From a checkpoint of a small transformer trained on Wikipedia: rotary positions, no biases in attention or MLP.
Each number is 128 + 32 x the weight over its row's rms, rounded and kept within 0 to 255. Layers, rows and columns count from 0. Numbers have three digits each. The size before them is the row's rms in percent of the matrix's.

# q: layer 11 attention query, 64x64, rms 0.0704, rows 31,62-63, columns 0-63
# k: layer 11 attention key, 32x64, rms 0.0705, rows 30-31, columns 0-63
# v: layer 11 attention value, 32x64, rms 0.0719, rows 0-31, columns 0-63
# o: layer 11 attention output (transposed), 64x64, rms 0.0883, rows 0-63, columns 0-63
# up: layer 11 MLP up, 256x64, rms 0.101, rows 0-49, columns 0-63
# down: layer 11 MLP down (transposed), 256x64, rms 0.101, rows 0-48, columns 0-63
q62 114:117117128146151121155125187067105089127095125163131120074108105074160070113117131089106099155102146074156161085099104109158099172197094143104156099155180110081147110075127091113145140065115123
k30 108:151069142154125115159097110112132138090180108119190158128157121159095176069107158168156100160130135107065153062118105164121135103138099118176141141135155079150156110079087154125212131107159109
q31 089:093167129165115132093123162144066148160109105129146092120149138156179117123164117098113038159122130143142096166182153120093166179107094190135130148135115078129099142104114144128126123157171028
q63 117:141132163142103102129129128150183107106163146141125146082094145100172168188131123146145157147113163124069105174092155088201084105137127106103146085124069178114096110158179114208091124140113159
k31 101:212120125099108131189127125138147158038155159134168068085152165106122100118098117059120133151138068125145103111103149112152124153134153140127127107143106165190111125154127201110108117133100182
v0 098:115151148093130146074114075125188119140083131167079142121082182167099087124113100145130165105122115148116146100142144187122147059157112126110104169083172102159092095140125140085126188127135207
o0 108:077147142099156095134135174109209096174078165162140143168154174123114143167140103104123126137079096082092123185111121142172191119148091115073113117121162111164048126109114100127145125109108103
o32 083:062089138165120147150131131157127187127119112054123121101066148125183108118151107081155150067137134116180135144070147148079083138099119105118117152171128123121172145181093180177180126131118135
v1 100:127121130173137137142167130077148135187084174217122107150102170156097098154125102130121115169118111167153097107103147168072123131071199096113110138167113144124132112158156119130133168132185055
o1 108:134125110140127103103090151065151151143109125139115106138142183091082092170139076149128099155100130148122119129156136151121185133153165071092164127163122195060149138059102084092176112169170091
o33 096:106067098151127130147152112108102139185146178155129187175095064074082086112085143134147143117141077110141157167142125131083158110095171155094086137105109089180154105170132151119090136075160126
v2 104:123119111144128032144130214063126137139127140093110074148111074096071103143139095100088151148142091118119155095101094097184149149166112087154079159131135158111118164144122127119156130140172173
o2 100:065091150196183152170117069114102120152140075087138096143147106136058138125115106124152146152117169120161124131072155102139182089141100166094134126103132188130168133123152133096094122084161184
o34 098:185133156109148107128154186128179092124105131134115136123219083165109090097127127211097158078134114122142134069141108125093079150076160137147141139168141105095095122142161145161161124072093122
v3 104:145112060205159144074104146155115143122102116104134094135118138090121158137101151142153115117174124139117138115060127090163128141100160194101110178103105136107133138128183115142139061145227099
o3 100:109117082211120099098110118120101143110125123073109089124104138118108140102128115189165145138133171099181107093079129141102074112154140198145066167118159187078132111101139104091177106146166116
o35 103:135138148082054130179143095126177100139154176187135158056110137114090112133188168128093106145134096162056126155169169147149115171119164095090118121130132106161092095149085143156105116137096154
v4 100:120088072171168143098133188113119154126107074130105137104157063145138146099144083158181088186144157111098120100138119124167118148090123153120163097128116127090129065135196177196093128138095128
o4 092:131050081176087166079151067153126163083130094110108117137183108182106165145148101157203159158151144105128125113159168142135120138160147104135123133168118123089115125147209177139138163142129144
o36 099:140153179094115102190136169107096129202088137078099110138120138076156112102134145102089116118074082133139094174107086139176142119195109170090133132101076082151155147158097140122074133137159111
v5 095:137174151180113193155127120143127129121121047165142128204096130167096167121139124202150156105180146043157149170149133160126127147156098127109094154079156175112147099139111106137103123135129152
o5 103:108105156156127089146165133156152140135066075150119115168134112114141139143081105191111203112112151145195156143150149193108112168110088103080143161109121091164122116072115108104126140080140059
o37 073:125148130059136124082058112145207153121113105123066118097125198123181123147121136064173092129124076156087108088111142106165142149110108161138099077132125091142183131172135113111145142141134093
v6 105:126086158152117137124136132200119153142131085091133150205100123138143150121074105126129089072097127058103169186066105131127136131151139125130177195149157127166147138168151122140179144099071151
o6 114:119124128183093117118142187131136140097133121124111173179094102148159140095120115099092099050146173090125213119095093154135135087145145181155205145119126117166115107126173147127084175104137084
o38 092:123194107093139088079058177102112147147132123138179116073153142081108106178113114154070148144135129145139039148153112105117128132073102095143044113123154135128140167116123105155135143151104159
v7 110:163111132110099121138147102099146090123132148105165153095118153121181139083189106099167092137053081138086112159198131094208085136128172107091107121132141106154112115148123169142167155089173082
o7 093:126103071096076151118120089159128090091168143102162153127185148136157137102165060109193147142162097135085142177167156107175082146120140105098088150153143155081144111181129173161163136117110086
o39 107:102139144168142114098139142119134113107071113185173143130087083064141105144119154121105152089169168186142136114121129158040100141113103142164115110094131060175137116103143112067165087114125186
v8 101:100162099089200033201120111123160118153145125120136086129141100139117160095118164129124158116091172105157125136137137144066106164115115189113136169152081119199147137078137118117122152184135139
o8 107:154143108122159120173146144162168145096146139130138094140083142170162080061115165128092115102138161090126097105177106109136109142109141125030110147100143091190209141105181095113105091111147134
o40 095:101165142179141113123152094136113041149189092103102151096134115066107171129146136148129079119136086132174161165116103145096118095172168131132132174153133139085042134120132154166151173084147143
v9 099:092114174140090097134136086085128189152162180097100110124154065132138158138086175173218148122106141084133127167151138144113150123109093126058091118075144136132131174167122105155143140115180123
o9 104:101065177117079071144103139103202153106154159146121141113194102106158137106104102124165137150116115086158148148160092161155145126084062153092121156150163096087110176125143132124126156122208123
o41 085:143181077142131175144137156116086086127112088177153167134111149157128096098126142152126052127190164172075118071122131172138135155137138137122201096079160195143112108100117125124121108071136122
v10 098:135141084162160128102161119097115119095127165137138052090094121106096087137134120146190135129096076129172167070117123042126131114129136090117157197140168152096164076126128184100139165097129148
o10 102:111079118133124163131149072161158113174117170117179063097118162160095107121095139158140165124077151096166089121105138113179210123121159123170153161096136195132094070150099177135129126140140123
o42 097:142133079186128155142118223146113132152097105156168117174120106096126164126153089157078102145142119132144085158191141099077138139102094132107092099122137062183140160077141140113160091084113095
v11 105:082121087148106138141086142130144172211103128134125196111156131147114145133175175140140099131137125121146170100130177111145148184117155136141130081115187119117089067120116102072126072141111213
o11 111:103144139132142122071145146164123097153101132140087120183199080140143160089131157101152078155153120133185062123035135103099129168113084131092149127099195154131104099155123132118151101111082146
o43 095:119139120050084089158147156103106106125171082142163133083079128100100074101103146153112159056127140131094143147167099168166188082131097117192116143181084120145152108149122145127147117128183117
v12 090:104115165086120099152163133221148105127075113192134178162160137175148133063107156155109133083124116122165112072112104116145130122168166114091161150113147106087203187143114130135133156110129116
o12 096:154161139131083095172128113146149155138053133166127171154118089133183068115110101091120033122081065107149098136191123121115135130132173103159136122156138127149188147098166142115132159124095094
o44 095:176143113113132096093049137102135183111139119084149127153114080131091163130148161179130157112110169127136151128114116137141092145095118139175039112084150095125089106139059185172143173169149123
v13 094:197105131149115136155157074133135123090106149137113201173133070102096104139161177121193155180161151094104089139146149135129108077118135095088123134191142086170173094153135122116101156121102082
o13 105:122128111091094093145109083101122085132106082171138188200123106081068111148158145087159165159129113113060124165187153078120128153166129100152115149165132112181124141175148110147113165172097117
o45 088:134148138196168132182135108139141057200156164130137103099100177081099158137136135140100090115151120128134155086133085112126202137105164142069119100140178141169149140062100116103174124125125094
v14 098:092090090096184129131134104076120149054105094105155101091140099141124101199167127132149133091109114095085204135111109139112179139115163077075099140115137168141169091108083134153110174160134135
o14 103:090115075094192152153082136130192055162121121129106092071105147150147037129102099148143168120126161085145149094106198143078102131135134147114143137137138143105108177152127112154175147106129140
o46 092:085165185129146138076156117156076119129134098130210133200124162082127182146128096142104087060178157122150096126138121104122192138098133112174173131161129121139145116101095116149129085105124081
v15 100:110070143163108180096133072139123119157113118116108138162121106113162121103140106161157073117150118082107167151108139078108139170113146169220101156116150108076094138132100179130028142127115124
o15 102:157111184123144124104166124179175101153065087059143115166159116168162148069094118113124115125096157110103149162060133154103106117148150132184156073103192134073142136103155128124085136156127130
o47 103:110097116127161134157133153084119125135169149168153206143057130078118128137109168066162120112152105134126100124142170116120147169113077084095089091128069168143137137162155114039099102119094106
v16 090:124131113167130112148163152145106081168147184125178159112116100122171121117128087153103181106141186142075158162062117112105131084186172125134098090133157090058095128128088163137082079156114140
o16 107:152146149138171141142109110139109174126088150168221107089138095158177159093155087086122141120080112203086141166085149115110148099154181115135159093122110064115109138129129158107115145193130153
o48 084:108098127055133142084152104137165079113161117119093141133160142064101107116144150208156144120168120137126102115131106160131117076091131232159114151159058165148141134137128145138129069148112154
v17 109:124095143060146103083135103080101135137100124120181101111158101149093124113138076101140182078107140097098162175099144155159181107126115068118126112137055078053161131134139138138156188123124127
o17 104:152115165081141106135115108041161149126079073103169133113154090126081129130136108079132156159096190124096134141111137171157162085156088115212143103163090117115154129174172152132175151109113130
o49 118:063095161167097165067104153188065117141158154127138139112130092113148154146126130152125117094177114121185142093114122171134089153105124150169151177106204126100097143069091104161105136114168095
v18 098:091153159098093143172127105136093067125127155202158114160091142100134073140186146112158119080119117115160141148086123126152145096112119128168168145136146176173167059097197092162105102146142094
o18 111:073103184097098092115110160094089122161138179155218126120137103096101082132145145167143108082155122142144175094137130156105132149131126087196157177135138167115164085099141118125184082113096102
o50 097:149138130143159181116176072187114174143110123128125131106108191152112135119083116092157132113096138079182078109140124068110129106129166184096072119154081066145123146084142095120096113087159164
v19 096:131094063100099101203117095130168136134103117121143096099116174158103160105036140128146172116124126195149168147121098110149158104163164077118132140113138131115117123114121234134091152142147126
o19 106:118119094102076131092117118140119108138103135173131082130089120156088125137027100142117133160140132185154171152188111113157129113197167131111114090106150136091134118161086169040105096151132152
o51 090:142170132145163118125127131090122145079139076073140166145126145076150122129216119124165105114103153094152087179068183142107106129096067083159135131152152144116097147085186141164141162109078129
v20 097:114101056129143111093175111144129195088129163121091128140171133140105105085117071141141136135075095072097153161136115144119140087129113111093130114215160150136150080159119159173088150176177149
o20 097:083092072087110089074171110188133152141120158149095079142148147151118113142131080146114152114098188047089152158112154120114167106174158105112189089111119108126097193164109124151146141124132146
o52 085:120132161204112112113115107096130125153162151124165193108127137163093158117149115175117126120119123113158105074139060113066126173115101112107108168105105127120058099067145087179158072154166096
v21 101:164137149120133115134101044128070138206146135180126077161127181169158179102125085172129125118111117177176140065184135122096106095160134096142150096124101097158114093138097116154097106147135138
o21 101:173150149055113127125184132144134138112163133172102091175180172106161136150102139132087131146145133206138059114170080156095131138169111083142126137153142073127105109109128096096131052124163122
o53 099:119101147204149171117076149172134198125035111135150174085092111119129093143194114112152177136138130088108133172088121081129124119089115181125089101119096129123151131170107150153109102114132104
v22 103:171134124087123077126141077120144160147172145124137095154175175103140113135149091144113058119087177158102065114079082139113167159118086165165066152157125117150147045142102146118096110121137124
o22 111:178072069149117092140082108141105136100141134187135111121173126139167138095158157164179095152127164180066108097060095155135084168111104184103156097099121103164169151110115148081120134111132125
o54 098:080167125149149205095113087136124153182143137121137147130099101182120160162109110123103122093119154057183117124117138087108167106138133097085101144131093112111079156191146140095120097079085055
v23 102:149132138168134145187090080083138113110114165122131126123108108119082111098073132164131142136089167145052185106140170119113121186097092127160142102119099145080106116187099122156136029113141151
o23 098:119173147103136135133116085111165167147172099123180133158142148157116164101052081200175153130043203160130126159120125092129099132127127140112151119118179099099124166096113153111097072116137144
o55 093:138154103131166110178148136126052098139115104161100122106087149142191103132135146102084132154142104132074150115153120132166127125130161177212054187115092148104147068122128097140087129090085131
v24 090:191156092017159151156167137121144148147118113085109146136206123159119102158104097102175072125142105179116153131125107123143140132133108135115104186102083136106098165092128103110097077148114168
o24 096:141095147153157161145117149069117150126133078156058241125144127137139113120121177120132131092140130137083158126103172165102092078100151107086077139124151132103133114147073130085158079110126179
o56 095:135158134145104150150149086129146086115091114080141091180147136140105199171150110115110107135125128106148020156138094119118110145143069056142146109123113164187076142161145107173084141134099106
v25 103:157170188111137178166105106124236129141155074072108089149142116114129135120124129111126129124144135093111156095136106143141091121068097107167103113122185087085115131126136088143156101144131217
o25 113:095146177111177147166153124106174136141141118147065133188145130155126191117088162147092133140071100099103208142115119141140078108083096139143110099120182108148120112145186107143084097160132187
o57 089:178090155123085159076119116084129147096174136095127091097143098107133102156140133096101167152163156188185129100138188122084158147176141123084156127166073080131163152107079134135163161155166093
v26 095:142099091145144064094164095108124119174138112114083129109103106169178148140133146064109117105155112110049113117167102116145110090144092088141153157145183187117187120138136105166120163130189070
o26 088:099086097072098159119175157117170065129153116107155191059052153125109140114077096092158141129183169101100112127120155184121111122119134133111124127143144145091110098174139078109090160110168129
o58 100:145158177113167145104088067127139151161130171114101157134168158119046104092128134165135164133074145143155121154105109103106074119123143151078193098103119108128165110099101182119193095169134085
v27 108:137110149105126178092192179146092136153121059145117109046113142076133075185098134143142137086121140141123131111104092146159112158127152119141091156100105127169099091130065182186137128088142090
o27 107:150122039181082146162137127133118145156116139117101138110074138121061128112128102121141137105128180103138127096150118163129118114173136082180118165194127189175138114128095169183175135115196135
o59 105:121137144075166202077120133115143128121132081087156113152131147165195105131161156098153110115152162145146126190146160125164125130095102097134176081114048124131154175162181131103101091136089176
v28 106:127170136172131073117067122036083122142144091126122080089147148177126092070117085131118117079152145113160129081158119124085132089162199136133123111107092151152141085139171177148143140155132115
o28 099:101108097161111102150160069139164093150151148113122074077114168109139096078066148137156119109152173144116091096147148105134169177156180090122155131139106149171147083151178055072135124145165126
o60 118:119125157120109110108109161155123161151050098134096158147161105085136158198140121130102153110121169095132144101142131222132116089150110208084116174149099154073100160153073112161153141142116148
v29 103:179115110145156094139117115088096172137157203157124086105112131130114099152167122162127127110191165118166092174155131096169165208113156086128148140158160097137047143162115106176112124145102100
o29 116:089092124160113109081118088101093128115169106122080145118121108184124151178162160151094148099116183186189108112135131098156166148084118121126168211124155070146105145094108079097132146131105176
o61 092:160170177083168163143171148121141111152087145135201171176095114103094081100098123092144095132143064093153150150144170185104104098116118120152099107108107164133111124125177134062165116119070113
v30 099:147136086106191145093125172072159131134087126161144112119130102139149174083092104195163110109189150105157128170153189096118102105103104144108135054167116096181169144154125165112174109155135126
o30 110:160091075102197149110187116105124203108160117109084088178153099172119123128150142192175100104087091097139149113153145105183109138136103098145116179130130090134143122109110119132148171179122076
o62 095:052124143146030104143112133124136107139135098164133185123106128061085158081133120143171157171163152132094126141094123148089137143124111188160149116155161222114138117157122148153128139136148170
v31 091:164129107124148107164140050132058116164115174109084123186073112210168141121163137172116142137155162139148090119162089176105106180129139095152126100150142144110118142107162148161172073132104145
o31 106:162117151114097130169109092158095146176191065143133122102103140117110190170145132179088170114104140216142123123151081175064101162079111101086174117105111125117125115095142133121170114105146118
o63 096:100173099097170132169161178087154102116072164127126175190121155082119060124138154099120168117091135076164152124115102148204115110132110176136097129131149134149073086132127142182127099150117086
up0 106:100118116122115138139098136112141137080100141160078122140200155128166165134144117191148076115117157154115130139180128175170141174124141179068124143120162150140185141168067105091074181071140122
down0 111:130111134179151118109165135088092106035070090160123104109124153120125180084079160093138100113130075078157115193138059149084117127195160131093126100131112134090128120097102145140114153132141131
up1 100:184117170142135150110102165097114137107082104136101109135067148133144146090141111069069140176133123095114205054108169107059135184121157166123182163114157093132141129153107150109137099112149113
down1 105:153143140144131178126132137130230090111080145132135069101137182115180150129191101107105098127106160071112078093175142161108122121143089109123134071161126139089180069150136133119135120128164101
up2 096:135085109109156198068137130080129148115096183129136119177152111161146133151072111099110144090106076156055106113163112125100130135094103124070193076147125143196149134115121083121142092141115101
down2 101:113152146145085109135149166156100167116146134070164151060154105131124149085167063094127165149132107148127118163064133113091179142172126173064206114115114139123131126166140131145149141053105103
up3 104:151154196104128111077092190153081099141090184094090126137094148122109169098115064077137148073119128163111188185119085141158155165128101094183139141155133120132158122116137118126112155122184135
down3 099:121084141178133121167089084120182156143138138104080113131117076066150143108153119167133146184153130190147127139222120148126178126066167142119176119107132150121116122189170126117169098150145116
up4 092:135159093142115137103146152063160171129064043104153135119115146163161131187160084133143135096074178118094128116135099135187110119126077187160132134132126155084149164145156158105161099150173154
down4 082:072179114138131152110122132164186156180089118144180164078135174112138153114105118169136144108124145134128072114152087107173088114187079122135086085159204125121130172094176130136095140095144097
up5 107:167154165082097136169146090109165073100108106080081148140137117115118088171121156103123083139134086151104084116125110108170122080150195126150150092092203154047129148157172124142151102104138120
down5 109:122108132135145148141080093078029137082116133193183192148206120120192166134131082162123118120087168123158170146160121145132125148131111134129096152170100117170082123104133130121121164126118143
up6 110:133069190147163138091141090115152153113145106105139166154084121119152112175178137092112182124135150073079162161190122119159094119129166143166146111192124146116126197141181159145149169164129092
down6 090:169115124090165176164160185133138174179145091142145131116123100141106157093101148114065158148102149114127128122119111145167162124166150113165131078139139071123145219105133147148136143057086197
up7 098:144136179144067200115152095094121056166146160086107161146170116104158135099183137145155186119109149139169127094119164095131045084109130139112088144123121189107157121117118138124170123158096134
down7 107:171135110104158137115110189128184152109128160115096168169134139135118136163110112121091166075137086222158118130061125147117122096101135175078122152090138093146108189171156138090172165107115096
up8 094:078061121144162151119083094159092122147144184106158072142162116131109158110134155118111104090146123203189145090151186148140132121128141093054109088143105112117130124146187079155177135102131109
down8 112:159081138172099114172038107142071098129163151154135134097182127155172096110157108116156141082177112094165141071134139109124114147193040159129101109128131114169123119132114114095165143140108127
up9 101:105104068104103116182043154081134134126084119179124111129085192102172128142124184172117079138152171155134155103148155137121120128121103115156145148101168116177200108144140084098104107117147171
down9 118:152118124110113101158121137119189167153145136106159139150098162170148198093069121159116097129132119148172100121058191149099202101111109111068161066158157125089149118141119131126113083100084127
up10 094:154111106123139125125119102096115104089125071046145147163112119144166047139130144126132152160196148122120070139148129202142141145140146099104031158109097145113158163133128144104162161118072122
down10 100:093113118128113171119123155129187077138068157182076104082104137090126035102131073159093116146119069102110132093159122183127127114086140104159136106100087149091101097149113127159159124109157094
up11 104:102089144137117122126157130061163118121095119100095094138114180098153117082109084106164132158163138142101166172071143118087119110114077067127063171161138097110149112109089070117173108072089152
down11 104:114167146154151102146143133122137147128093095108142155130161171114144026101157146066118164148125057158128152129127107155175157143078144151149137080137120127147150098177183179095076132166141184
up12 099:113078120114119114134124145097075108099175136121109114102148186106112108155116127108136125171135160110065146132141162102086055141093086093059114110054134102149106141127129113191140143188083189
down12 091:125165091122192094174107174138128121186090125096189148116187100097157126133119105143141112136142183083107130167173145132171089115106102130080108064123103106149096152122158102209138123121087157
up13 094:103179161105098135090136134134191131077093080172094122173095150163180132150136140141062175138110093146152111135133122177035123107146151101108199129137161078134142155151116107084120146137147132
down13 087:094127130108101113155144129129118079074156076105108158093110123094106094146164156084124103167173091119088183107112161097080114117143099077117083088155137099125168085200148168116149173091115069
up14 088:122130111107114089140104140127121125172060123130103131128143146140149131168135085125108107117119072117085136078085088096127100245152099136130165142109153118087065063108127160131056158104122109
down14 104:143051086125120183132091140146083127138070136133077166085128176154116097087149122165080139130135121149103130145195088108104099205086158142159128131083130125106126130054149079141109145125129145
up15 087:132116122108166163200173118154132141191151167110169123085137184098106133180148138144117180150122122169094099174122114084091062127150153133096112126134130146101098152188091136115142096194073116
down15 092:143067156153170157190178203142125117121124129160149189081147131058182136134096124117145125147130116169142129119138159101198140118096140107133126180198141123078152127095140114135161120111183120
up16 112:156168149146108099133124127150118140091100185135119147140084166078118170163145102150151110090130131143176133142140185106100119214151152089092106166177124123070145160204125147198153116094134157
down16 111:150125140106104143126096126171116091107088126194144131111101080163146115035155077150168163158143130099112143143138091139083140119128090138189140070133125116155145134124174114068169075100064150
up17 097:110131114090123107125053142121180103145137154118110105134072141054133104135144112092043117129094116096142166123177126115111123156147063111174101155053071063110126131141176106144109146124120134
down17 113:112128131169142107147108126163122136094136082107036215098127138170109107144137162114139096177138179122096096134140147126027090150121080146142134154120112107135159085084188147106140132121137154
up18 099:080070110122122150049105174082113095084091158061127090075142117151170126092118136081097138122133119137149084127211164157106121141114094081120140076119133125097089128151130089131104159106156114
down18 091:113126156106100134119170124127119137088155165110142127211124139086041115189110128128131155146079114130109131176074099108118115122116146072133078150098145129114137074183108183160103081142065109
up19 095:153192130095085173120150143163137196100104117153131109144124109101171095054137162105075096189147104152080159166149157164125126158072087156177127136122143126129119148128150166085130092116071104
down19 092:043173166144161125117124105077179073112155191159087145110142139096095140084136140158154119109110119158178189130152100118139081141166157144086107134092115111097121094150077111156193109134116151
up20 094:146107147123089197124180103166104128180117117098207101094168091100148165134135131114143163129051165076133143115155105112150156129145144145145162113155153174134180174164111104124120118154050105
down20 088:095092101159108134128133093122133073068083099133117180159152128161166105183098138166093122086115132064132166138090103099092114080136179136057140100117108109179130190162155090094131158128136131
up21 101:178099143103051109072156173145124117112119138121080118107176097132132130131101145051094149124155107088120113093089160142068091113163127202091168102127130116140137146177177090142154155170139121
down21 101:173162241169120135156127155069135133164121108132220142148089152118146138131073088132137147158131077172146119114161144154116150129103154153143086135094117152126091142189143088119150129094159126
up22 091:121112166103179120159126116101168109184101099171151140162137122086101165119105118107108164157140165146177074168163093119167182131127141158131096180191177153194132149164119111189079120139134117
down22 100:118110066090132150089080152107114084103079151109136116083097075151083129184146137153176172175169205108111127144151161094118168141122157148142137146093117170115145156052110121117153138145152172
up23 094:151139118091125118123094119113141165092104115122105076110129107089081181105129135152093141177104175100124156168106152108112148132191083107107133119201111075129114077106148133091144068070099205
down23 096:127116136158160063129143103130100123156124093145183162152176161172134083107160072090126161150148112153140133144175159108128141138106169163110109106129083162057170042086154123155067154113124136
up24 109:098090129113146177156162110133117131189116153126150033144091094121071117137096113124110116122179109140143149172103127059131144145125060157174085079122178127143164173093093115119122105167141160
down24 128:074095126133156143124176147137162157176163137167025099194139113184136106141171061162144096114092135060146117122105134112108100114135148119055115135146130132109110103137079095152116142105115111
up25 117:129111132124158109115162168115103171112143121059075145181133106112174099127052167118086099135119121092175138135168103145090155155132123139129159075147112057156150172100149118137072152075118069
down25 124:100113071135130067184145115131117069107061140154121144145162131143124149149114130095118117144166192202128101202134142090104089140104138124089136128169112183131080165096147135094140107125070094
up26 083:140057066138084113173139122130060088126124137112108136117215147119121173119090117113088122078134064085149139109121172064138077165121121100137165112156140084073126129112118120126116132146081128
down26 086:139150086147091090167113147136074129108142101080169105087107113129112146113113091063109133092143109103132192081063095103132170200136150134084109101095188100168149097136119131071133101098149114
up27 105:197171104075067115134107073094120164125133152107131086103161134116130131146090130146166105075160104158115150100149141116093129126135087087089123143143190153051184100162103184144103160108146100
down27 119:163153077084079099146115113099115172099142141140162145175084135107167113147080102144172161144143151107109119198143142155082170123147117122188129135193127106176141084140176124124141058148071116
up28 105:101106113075138138184196034130156094123124123141167143162092143110160134211139145158105096176130122144164143110122134139104173102110131153132133166135193163088143124120154127119158212128118114
down28 099:043109083122109144177124079165176186193101160158084128125161119093141156115147134115123117101117121088151085133144173151136115108186138143124174123113146183101168091195101122093109104112090116
up29 101:174135079151071119173132103117163109092140118128056130096102139114161127100098131216104112163140126133130118095147131153143130096142128112148071119169125126106197062123173093146131129072075074
down29 104:133092092113111167148113075157148074141105165116113147131172148174152098106166136090136102113165107100125052192154097134106180138122163177141174084117166132124040116149138121119146093157136173
up30 100:175169120169136116128189201163146174104126087106136137069124171090187118129134126109133111119145118099111178090156168103136093113118131073137087147142149093126180140132170126100063071074119124
down30 102:106149153160128150119123135160216126138118114159118127104100092127101193136134093173189142139151210128147141056117171138189131161134141134132137126151152178080125107063109136129099074081136133
up31 121:145142129117122140094090187076137091063090095142116126123082161106194126176157160107110117125100137144086172184135082171139122130162115076109094129116119147114101148085196072088106166135135091
down31 115:089105115170169085161090106119145142195171177147101090049099118164141105156160148116142061117170097143104146099073136089154103153082177139147088162078113134132133163112120147135116150127113082
up32 095:115139120092172083089107122137146127149137171118133133082151168114113142176176098152092137139167141183115177113169124180144079124139102052112114151104097109111156123064100092142103144041178141
down32 106:112135114073142122083099191174146112134170149091110153140122109092091113177137114093155153175108099146160084144114153099092164122195106084135186130114115132151103171046114102110179156080122121
up33 104:117167076079149128092131097122065096084066132069140108144153129155156140151156090127114134077142146143148055106127087184096106144192172157142087174089147081124133166103129103167125122142148121
down33 097:145179072157154127124100161122092129154094126156179165164118169148133143100120080073156144161158111103145093116137116120129147096109122139067107148132107115162150128178101220150145206123197117
up34 094:118177124109095173196169156152132119101113131164144121155129159116155141155165116083124051151106168200145197160113093112121103151128145148110093137147111188085119132144202168111136157161164145
down34 094:095179095130118101182133096166141114129164173185157130093140137142096089146112115160123145091085137129132186119135062170090081088093173151098110127190149124111113136178159168147159118089068161
up35 098:123112089117144168146145119141128118159096185140135155098110128174175098103112093136109132151098118185114122165142174161051182110146135135152108178178137168154127160145095127213153172128115053
down35 106:194144089147122157099118153101120153101117116132103129119102105140175141133158163055112149152216191122111177124124131099118133170042125156130094169074096127139144117119164097099140146191135148
up36 107:145095137173133160171099153159130174109109136127123095178102088130132184080133119110085073110122172096111158130129109149103163140110101106125090143140147172168204172046147113147122107094100061
down36 113:190127199139083110109132148121113122130163152144098131071120116123074167200125136129139105184161094121068146113133152127117152197143154186200154093106121138125163108114111131093128073155138164
up37 096:074136208100123138152158153127144083166131149133127101104095147055187116102055156117092104170136108114099128127157113112127093120118138152105136097162051116126135116124085070146072141183148103
down37 092:116078083132095160078105163137165090090156197166124123124094105097171099100084064123155099094153099138153128148149124130103130086139090102164182095152131120083200089139160095145179152124124122
up38 101:092088093106136181140111100100097101137085106148142076112181169061134131160152134218152098135154072123182124107178137182143157160150125140119118173136097181138139123133092121144170106175140111
down38 092:156124111143144096227106143086078142121179127098146143090116105178123171164141122129145096162121121167109108050127147151075133137117107149090172112145138130154127070121163106070168152064139109
up39 091:135073133088067156132081154107094104153164156119169156174120154115140168140128142104159140136183116085118154114134111145130127081131102139131153138117164090186170145094111129175098203041095084
down39 090:088120079083119148155126126159105174169161163136127118133178172125135109134164119116143204152130156149117135111211131129158163152136174120088180088123216132169136083135157152098157096081140120
up40 095:154026099148164098101116080104154123136133078144129073130113162101126166114144155147111147136086096145119143122154154080128095069118104113125134145142115051134107157143102150160117134118043060
down40 091:140085162164093078135161165077119153113175081143130074134100160057080113088085129119128117129101127146195122098102188168099148106132095114114134137178126111125170081131115102144140093115082069
up41 103:158128154072087093159128100146122148115086109093062112137155128137170081113164076104078160136186075184160135103125098174130112092069078094113146112115111158152157114149142108138144182137078100
down41 103:083107100088128149133128091124076093119113126111191139119112135093093165152112201144112100096123136065117086142093114111161102146144159176115128115064157128102077116030122123112084098154168147
up42 107:140073167128114104092106104161163156130103083124137049097116178078092088158147118147144158089130143151054128151139079113165137148137161125103108106144093120123134136089207129202146168151115157
down42 117:111077138132141067080099185164129036104135098138191130142165156114083137155138114096115133122128191167137132106149073135176139095109038122084135086110121127115152130112136158155097144122133108
up43 089:124084147135160171149114120144099139161095140059102123093130112184073111080157125091110101130152149120187163161124155125107120110163190116146080203111126176143126120083093156208120126087132141
down43 099:151135129052099127091172144165093163141167082173107091116126153085076136112104120092160145130114127082068148170091117153137148175051125159128092109147160109094099122067092126129117140102178098
up44 100:176154097154063089174154100090149148144157151108080147127060138138127168137172103113107139105124090168155107208107130117129102140131131121139155087132116189126151163088124158138054179151176151
down44 100:095133169072155131102171176113111150125126138147152121126135145120123142158120093138126139029094194116161175119155156131176120110100130120070114150116121072062158151109086093138203158163106122
up45 107:128097117091092173185099093100161132134124133132192124125094071082109132101180139077129120087143120141162121110121134161223127145090129088132141135170139200105120132108152135098156056109126170
down45 112:132158089143167180132076134109168128090130143116130097120113162157124119141139117116149080158128151052117107156072132156066081119211092194123065102109140116172125117181089158145131161125136151
up46 109:113111102141182076165128140147145121124088149127042121113083173124128129114120102185116122148165137105146193072077121110121086145169125153097136081156093096140151081059091149157083081119134124
down46 114:188143159100111178142084133109133098095109146144197106133121128135158170135101069089180167135107138104143183178149112112152203101163126154094139173073087108130090127149178076136148140135099130
up47 091:085140094115119128115063092121106123076116052085093170139079102176174090112132164134108121133122186148104141130095122164162105120121062151113084111174213121117107087129119110135118178140137150
down47 087:071104152105193128185044098152084128134110105124058139150158111106089169112120154093037118164113130157137127088123108132120143109139155124135181107139157057110107140148117117174162120122127107
up48 112:086122126174097114102110189121140185178075089140189104110159146162131106161132110161093100127189130166148151124078110117087194103104105178115159130126135161173158102089076169136120129091118148
down48 101:094136160149180106149145092175110145145096095131100111188116175120159095091173132109144170172137113131044116195074074147108121136038140130128099156143151133134180116115142138149166131143114107
up49 100:141154111121124106149126112135101124119021114110110085086100103103094165049138090140081094122119119082115102112115174150121205126146148121087123139121164122204148155108131121129098107112199146